{"n_kv_head": 2, "d_mlp": 512, "vocab_size": 2048, "rope_base": 249000.0, "rope_fraction": 0.75, "attn_scale": 0.125, "parallel_block": false, "init_std_up": 0.0573, "lr_mult_up": 1.41, "lr_head": 0.00738, "warmup_steps": 347, "final_lr_fraction": 0.0}
Each number is 128 + 32 x the weight over its row's rms, rounded and kept within 0 to 255. Layers, rows and columns count from 0. Numbers have three digits each. The size before them is the row's rms in percent of the matrix's.

# layer 4 MLP down, 128x512, rms 0.0876, rows 22-121, columns 448-511
096:081089099115129128121131077138112169129131144077164106111089150212157123115127041133118113114095118081147131118141152120152106114142106103130133133186132109138147146078125135157110121087107097
103:115092090132152155092130158132103124107127176168149164160126160054151148130123113081126136081123117118103066157120160103116173104144163139127083104070132144120155107131176193188186079158090201
100:084173132167122150114119107110143060135168168106113109075097117132116164136149113145123093092140135099131102184138145128132128155069120089124102115147168104123068061147101175110143130068129113
093:169163108133154112115137086143143134120140150116100084093174150166114166160121078096108121168150141086158135105120114123157181087150143118110117102168144119202132195077103143108154108176141164
106:121167123101084148122164063132123135135083144127133148144143124113133037138097071089130149136118125100170163128067108132100098059085149106132151166161151105178132122165121163132123116144098062
102:116111153077179146163088171107166096173175139170118095131132101138155180135139129087146118117129120097129215142179085127121141113129121141158122105120114159165172107097125117174117041129145148
094:124140131126084131109126149129140121150106106167073113077120131159096124128149113142065186106158132064161110084104164131164103148083172132130110094092130101060081094153124149153112153149121135
098:088158072110157081145105136128117097142137122098170123143182070117126121127145090123154146153107121104112137182154111130114146167094125100170100073058143086177118104117138172146097087134173117
102:149131130145151111193140160127125137118111143129172109190121182094110096123152159124134140161165124101138122177154118134156148073076148111159140125132061083101117180159121194064178114138111160
101:093135086139152109154141084120102153111087176125129161109161173137173146133104091082141090146057129111078109138065110125141205140122139147149177152136108187162177109123144074191145103146105090
101:087122116114117169169117097154160129153127108125141143136059173150161171149103105072133143102167132204159093135110213158141163134114185140202145138153178141100183135086108120123145107112124163
107:085150082140150148146108082124146080202156148131102071196109154109114154127072164165129084141143133158097158167131134123097188158148154081133178073135151083142187117137123151170175071109196119
102:148171156106100108166185095124098218191103162158135120113145117172140101120151046108193106116115133146150096178121097163147153115103132176042104107161140117108074118167146078083135145137140144
097:126116061155112154116118152130180142150099141110097079086085128190128139126136149144138098105137125062142181068075118159104085126175145105093106151150179142166155126111108165062073120095150124
097:131151159088103209133116111140113123082132190129130177136112141132133171122138094165115117126142135117073155115061123130137080181129100165108100146142156091119109157151141126136153124100137068
096:086117112161125180151075144135115166133114141181152138194168112158089206128145169115126123169128130152089122132086107149182107101108168147097063118162110155073099155147120157173142099132115147
099:138139136153101159133111055138163160111159106133148153099096081144150190132117129118109116120169132130105133116093150134074083175122160140164110178172128105117130115169141133152139179094132115
107:148089087189088114103110099141092100129170149126143151101154158133139099127132099119153125142142119088142138116191120122092111207159135119085217157090148147165214160050130191107125194125132116
104:125106220089072100135167176116104130124116117135140103097079090099083128133087153116128099159111117152083071084103154130103148152153105134157032144095102135066176170123135143140108129129121142
099:124088139159083222102134061124146146179115112101148138093089117101092099143188159115123093135171129160125119173149196115162150108131123131220126163129137088062057151111136108115089136148130124
102:185093092134132084139104128133134092149112211128161138133112124135170139111116133122135087118083128154077143169118106124127106117138128165092092109154112093138183150098125176229064126111146062
099:123152137153088096146074129138146127118138115123129144128112086172133150128122169175085175109127138161137123106117149131164143096178165185093129146095152108101153144122147121088080110104170085
108:178100087155182112153127128114131174110147122127087159087193147091147121120113118109137160144154125086159141152129170138163118094117074137074164093168113107176152151153199143071152125133154132
099:207097143164149154136171143130087103131134109135157150179087115120133146142189147076126124152141137098080110141128084121098189180163142176099193131132108154213082111065121162142113157199157158
100:178122130177171058074092087119135186102130146171138167063134115111083124120119132070196125042066134088135042102090103122199125093196112202181162120131121100098139122128101137110079088098155083
103:151144119135174115127141126145105149160134111105100164086173140079143143135063146063153094114157133203201093148039091130103209180157152103096122077138125088229221190151114089141104134133098178
100:119125111093143147066130124141115140117175094111118108158162111152131113133160139100153145162146130083164080130087071136113137083193149127107183142183098127184118176113141177144181114152102143
099:167115188178085088113103095136125104113145130154088145111158142168102128123124068138156111141136138155182072143132143147130114103119130065149093098109153141175115142155070155109122066157169121
090:083164159100106133127108159127141106094082124154089151176150186161096118129119118100097121089145125101131143139118103125094165162096147099079156123188141169112165153102158130106095085126101115
096:187154186076135134146142109119169132089125071113143150055113123090135082120131167181150172121050138105097145124151100105119098097160116123106178155066127142112138105104063142082107150122182124
101:155107159164116152053141163121072140072147056124192109112165145145152110115113117077123169175076127025144115166106086111112118169186101155087134153135114108089132128136101085141170104113136100
116:128124120155206121096153185129159157138081122139156147122127114121189121132159150157132177033091126112144140165159117124146036133138116089147119152110084143058154158113135137094138126088139112
096:180161114161084131108120108137173135092087083121141159082121149118104102123119111106128144173103121082175117144110164127109173140140122154118101111230118096158203057112129198175115134143122145
098:108165096145186168162138077131179208123082190122092093109108125143131165125126106146116101081140137142138156165130075141116140156113129114111147188187109072136112112134108105110086169100114078
101:164104088095206058190114083112131147147166164134118145100092113116122117123115133110091125098125140136168091125107156116142146160178136113093171098121181124221181140068191136139119181121109116
100:146104161119181190116119147112137154115120113112187136133125179115161139122104094053156139218161136161192110138132164122123139141138087155120190105158093169192114107088119092162184100156113122
093:108108113136112118099151086146094159158094205153124071119220121101146149122138110103129084141036135123146134125178097131135071109066132154080110134149178111138122173124120102138109099096106117
101:151154117158122149098081111132109130180137194156152158177162115135128142135135177115117142191099123174067119123143114126132102110094140125172128117160141154055150089172069181123139131138086135
094:160134125168217099124095077106097123088148205119152122151142079146155133148120098128195134127123117138121114097083118099117142143136102153102130102104188096195137079125146120068097114148157123
103:109137133102144149114148119146166142124166113141137150095136137114187183121201152163119161093164120155117159086129150128132060146200144123141153197122172106088163143114099107106085145150120117
097:161123159084060163106141137159138113144102123149130155104091159078161136126157143071147120102146130110128157154114030139123108206094114105126059125150194143062066130175107150085101154137126068
097:090177106068151138110163110127044085137168146122135101111072165101209167143162110163145085130137117187147118142149094104094182130074172137153145123126140156155130129121160145128072131098067083
106:145194144132178121063159120139119099149108126111137111178085134161120160129186126186122167165091133109114119160129136117115101114147155137137146087148102126073102106073163124173122154091104163
095:056157178122103059094066150128068155103109091102132110153133128093171090126096136143071088095144130153191176114122146129138121092148155158084169095117118117160086111132113132062123083158166120
096:116147136133155193125132081148094174115104158151119122126091081151147098136138198154125127085126125134184249135163100122083155135141136144102157029112118175094173114121132134122085142136127140
101:152135194182121122129157075134121067083135160169106092085108140084160157128119174123118120170137131107050107108120113139140039171200099152100119095125146097049147169122141150121155095098120139
095:185128151149165150147097106141115127135091067134108124110110149078120141133112145086120140098078119137145065162095074128093116143153146056120096106118098083092149113104098121104169115105099167
101:203125120213206122177127039115115132101121092160200076094092141127132114133201109080159094122088113119102117166175124119149170126161140154094128140135126146079099165054108189105156115117093109
105:079114115144151091125166192113076138125117121126122119138184171097146121120141116105170122155099120106121123177098140112160133112157126122134096135156118113170143131169196072172183123114154106
101:148162101161090142161103135142187185198150124147056173122051131166140128129120094111088155106092137147116081090149174133125037108122117111187129134096112126161057073067109115109092110145189114
094:099132149108178093125091169126125137077098136062208075125170196071162135135088130083152127104168127100192163089090102111075030130092112110176118163112095138094050120137103134109061097081116146
098:147165121119128162172132096147127085115148151129028125107170132119103085115112112146068093153099122184113167130161138128182100144073121063104080099101117120050083119137095131098107098173129111
104:100157061096131084089158141129078128107143125121146128100130091179096157136130137119108139142111134214159070067086067145110197118104129150152161169152127162146116141132133088068150133135179111
111:197086012129116178169070066132159084112153135076146174207126084107123119122130153089128089107127127127158133103059100119120115104217105122111124107125111098191143160131078102136164124111113105
099:104088180128086195159136149131160134151144148132115142094135127144088107129119120170131124127127126130147182111109166114136134161140088098176147118091063097093091112088106129077090124130091132
096:123142132111143126121150183107097196086099099152182177160146167110142131125187094125131122136094126136086128153101135112191171170108161118119111110144174082123099090079148097134124125188121129
106:137194101166097080138137092148170156160142166116111143166140185137086170129136131154140159111132132108091106105167151144139062048166142159134183144152145120155103119082111112093161113139160157
106:117104140072143154140157062124107074138121148098104120146098132103095121130132184150164126019137130190118162062087141113117180072117117169155149122083116110166104142114121140106105169075096133
105:133120122150105152104147106135111061114101090122110123169080108148125062123155124141132122153122141104092130080141162131146117133099169139085048053159108113163130112104159110173065099123094117
091:152111067089109099110142134121165090187080179095153133121169163139129120137093177144075140133222143171156163095145134131078173081106115168170169121162114183118118130140142171150176179148088132
098:114135073099120106131109107129106138110127125131097087158071103152154169114092134153144138155094133098095100125147086108198183175119099086109154111139229164112094144128098072135163140114138085
104:108146139154226139145142150105149093148123128148115100170144103195156101135075088127106093111215141110175147123169155124092176109131085094174101126108111135191176134113121150098107091145135135
096:071111105141122073141123121117093145125135127136173139141134135223114079143139147078152071143210133144106146152098135131078155177098136143134111103145105136150104079128154103140082107088129148
104:146079159144118080205152111135150116172120140106140119132177093110116107124145117104110178159204127118232151156100177144061142123139151208112122105114121123114121112086128107137073154128137136
100:160108156085149170134071168123117149110089139188134152127105101139182125126156112146169133145167132107125115120165127119135195187141114106123094091102113102061082123146106118194139164175133126
095:102101192118151107135151131135113087125122101123129119141152123116087113137109134119107100095089137155132105140102101129169145113060145172157155114070133107133096098057141148127157037142154168
093:152134173155139050134114166138137105112200151137108118168093109105106076136084129116136114157114125155051080104141132136174146140156106142067175116124160070043157104151089112116144095121171103
107:111165141138121116126071131129110136094098137141110137124145137128140086125127129161128155113122142113053135100136129127146066133109111133155085138069067102105092119120083140106161114116076118
096:111106121119181101086113075110084194093134156134141169125077125086150098132115135151159146080102139114077106139225131114130162225181106122171163123078183119103108152128132100164107168117101129
099:168098143100099073117132083129122079121175106121084182181135205117198164131100150142120115161058123038075207092127096151128141136105115126123089146124163073101122177110151109129149145090107142
096:151124138140166161138124080126154106157171168107089116193162123115126084130145112117121188132174129064241129142138175128059125109139151141231144095139137165157136127148194112081143115135103151
088:109073164101068142116158167106119112111201160122121117093090079111099128102091132094151135163077121141167047125184191118179138123183122118181161129101146104137118187146065121084122135160124143
103:176077089117093116121135165124114076171114144113131186129163148159108165127194105160105140147127118092135073120096174139116107095088141114046120143161139158174130120129178091074136171109099121
099:153112120138187110139176124144114128122152155099093079160136125177119119132123127073167095186169114110110131147120096110102141114152090092146120098166184136166178174126102091128084117139046114
101:131096133103141132107129128104124158124175102157098107126118122097135168125173129124127114132089123102082115122138189112117156110139081153131119074121048124215182167144156159145111107160149143
084:116102099091180074127150085108142152080112061105113113132098106079213160110186100116158154148103127158138118129125158109164109149130117165171116164135075118188117148084164147163215079115115115
105:110141090082087106143134125139147082180107134104159130123147153154168153130214158170104082137125125127111105066103100139108067089030102132172125133127087111064144164157159136104122166141171112
098:204069100100077090162163089139135146196132166118135145122142125094080149120216068077176123070153130085137169097097123103079202172139123141121156131171067125130122114173118125095105148098108092
097:156106094135162126091139124121068062140120116144094113101137182102152057124151125159117121114083139112136102140154202128139094099139160124178160110132158161078134101137083096124137108150099144
091:162092170110107087148141066131170143117145115132131137141106145099087126123091101085111076120117140109146208117113110128166135123156059163089087152144121182058125179151131047137110132102112128
099:139099135150149102147149120118130183112136143120094097118127112162163130131181099103140128134093118136082172106144113133115097182091133133104118100119135120099136118175112114122131124109105110
100:085204172129153151104089088129136087125171084146212161148172106150161153137115136124169155111164134217071039167104152128077136087104105155161145126097142114074106073191125170104202143175146126
097:132126194103175107112134138127176108135112108169099086119108105093151130131170078121117069119205132179091122164098112130098122119155099050115080152166091131157141111105148081137132155144101132
104:183104133093127109139156066123119185077142171098124101143178174069174139107073111109146157122118138084102135078160131116116137129115110098152139144126115115166109138176122149132130188098126126
104:093122099122150090115139136125123173120116181162053107155125141126087147128150124094123157157086122132112137114117130109087126162144124078150062133143138109134137133148102154166132101162140091
097:099155101154070165091098127125138132153118139149080119073139154098056158123186163123095073138133135140077190099082156144145174036134154162132106123143145160146130116120097133148106102094151099
108:110156115189153235119130125134150164119136150193127134124136133180124157117157176176169145099185137133138100136201155120123100158130170095090149124089121119128105176143145049145146132155165149
104:114120196107159093128159110115119106143182116172101103092132117146175138120115131158123121177110124155160132147113115128136083174059115089136164041111080113156157108135114133194111094125096117
095:109146138146177117111133137144178131193109219106108079169149176128161096133116114136160158167161129062025051108131114111129137200157142124144147101189171142173107130058175077166158153192098099
103:140178105175159134170159160135139164141158149124110143156146151107094140126157109125203168077151124079150096131130134141089075037128162090090127094059130092152135108149132176089116176123135195
093:095111049124165103144082143128098110150113160190141107123108137116109102139190109103127105124136132083150054141155088131145178140115161118107135069131208171127174098204143129171119060187135112
102:150126173093116145139164091122145166142108174146131195114096187160150122143111084149147142131170132097076100124187147127141108106108146133168133131183145147164082132098141154142086229166090090
095:083161148151134142154129177129177182165110099165201076128129120125063179124099116157116138171100133091106154120107126140099128150089097148104139130145181085179144190079154163137129120128117154
108:129149153101177142132116139144103146116090067157133115134140101079138133150145149129099157147120122135152161115088163138142147059110047148113077152155113111105193123195137126136120110154176154
098:152133079153124158155101108151091137181140177146134105173133090120106088132132186134160131078124144123125164130107115132188120143163099124114146165128115104110157070073047195091153125149144112
104:145113141103119067096112105104112126130128094144146122172142103067152100128103185110120174079135129137121144093114121119098115085096130116122150135109129100080123126106107117105163200167137109
093:109136147123155171063103109107121205126151073154078086087112128126063131128109148111132121123149127154117150126135115117130143106093174109152184124079098094145115148178110172118140155134145113
095:161105144146185193099137138117074096137094125163133172102122126165104090143088114105160105171173125079133148200106099105203191187105146141103206068059134110190111107145126045157119153119067137
104:117150155116155162079077071137082189116121187177064175117169167104123153108165131138097118103070126070113135112091160109092190178096132151178129126148155067116117119116132170129064076140113187
097:149166054151112127138067078121162061151115118105148118147145130074204126134118160106144130170070122170122190099074142127118134164115091193181120176182070132059104113205158096152174114147142112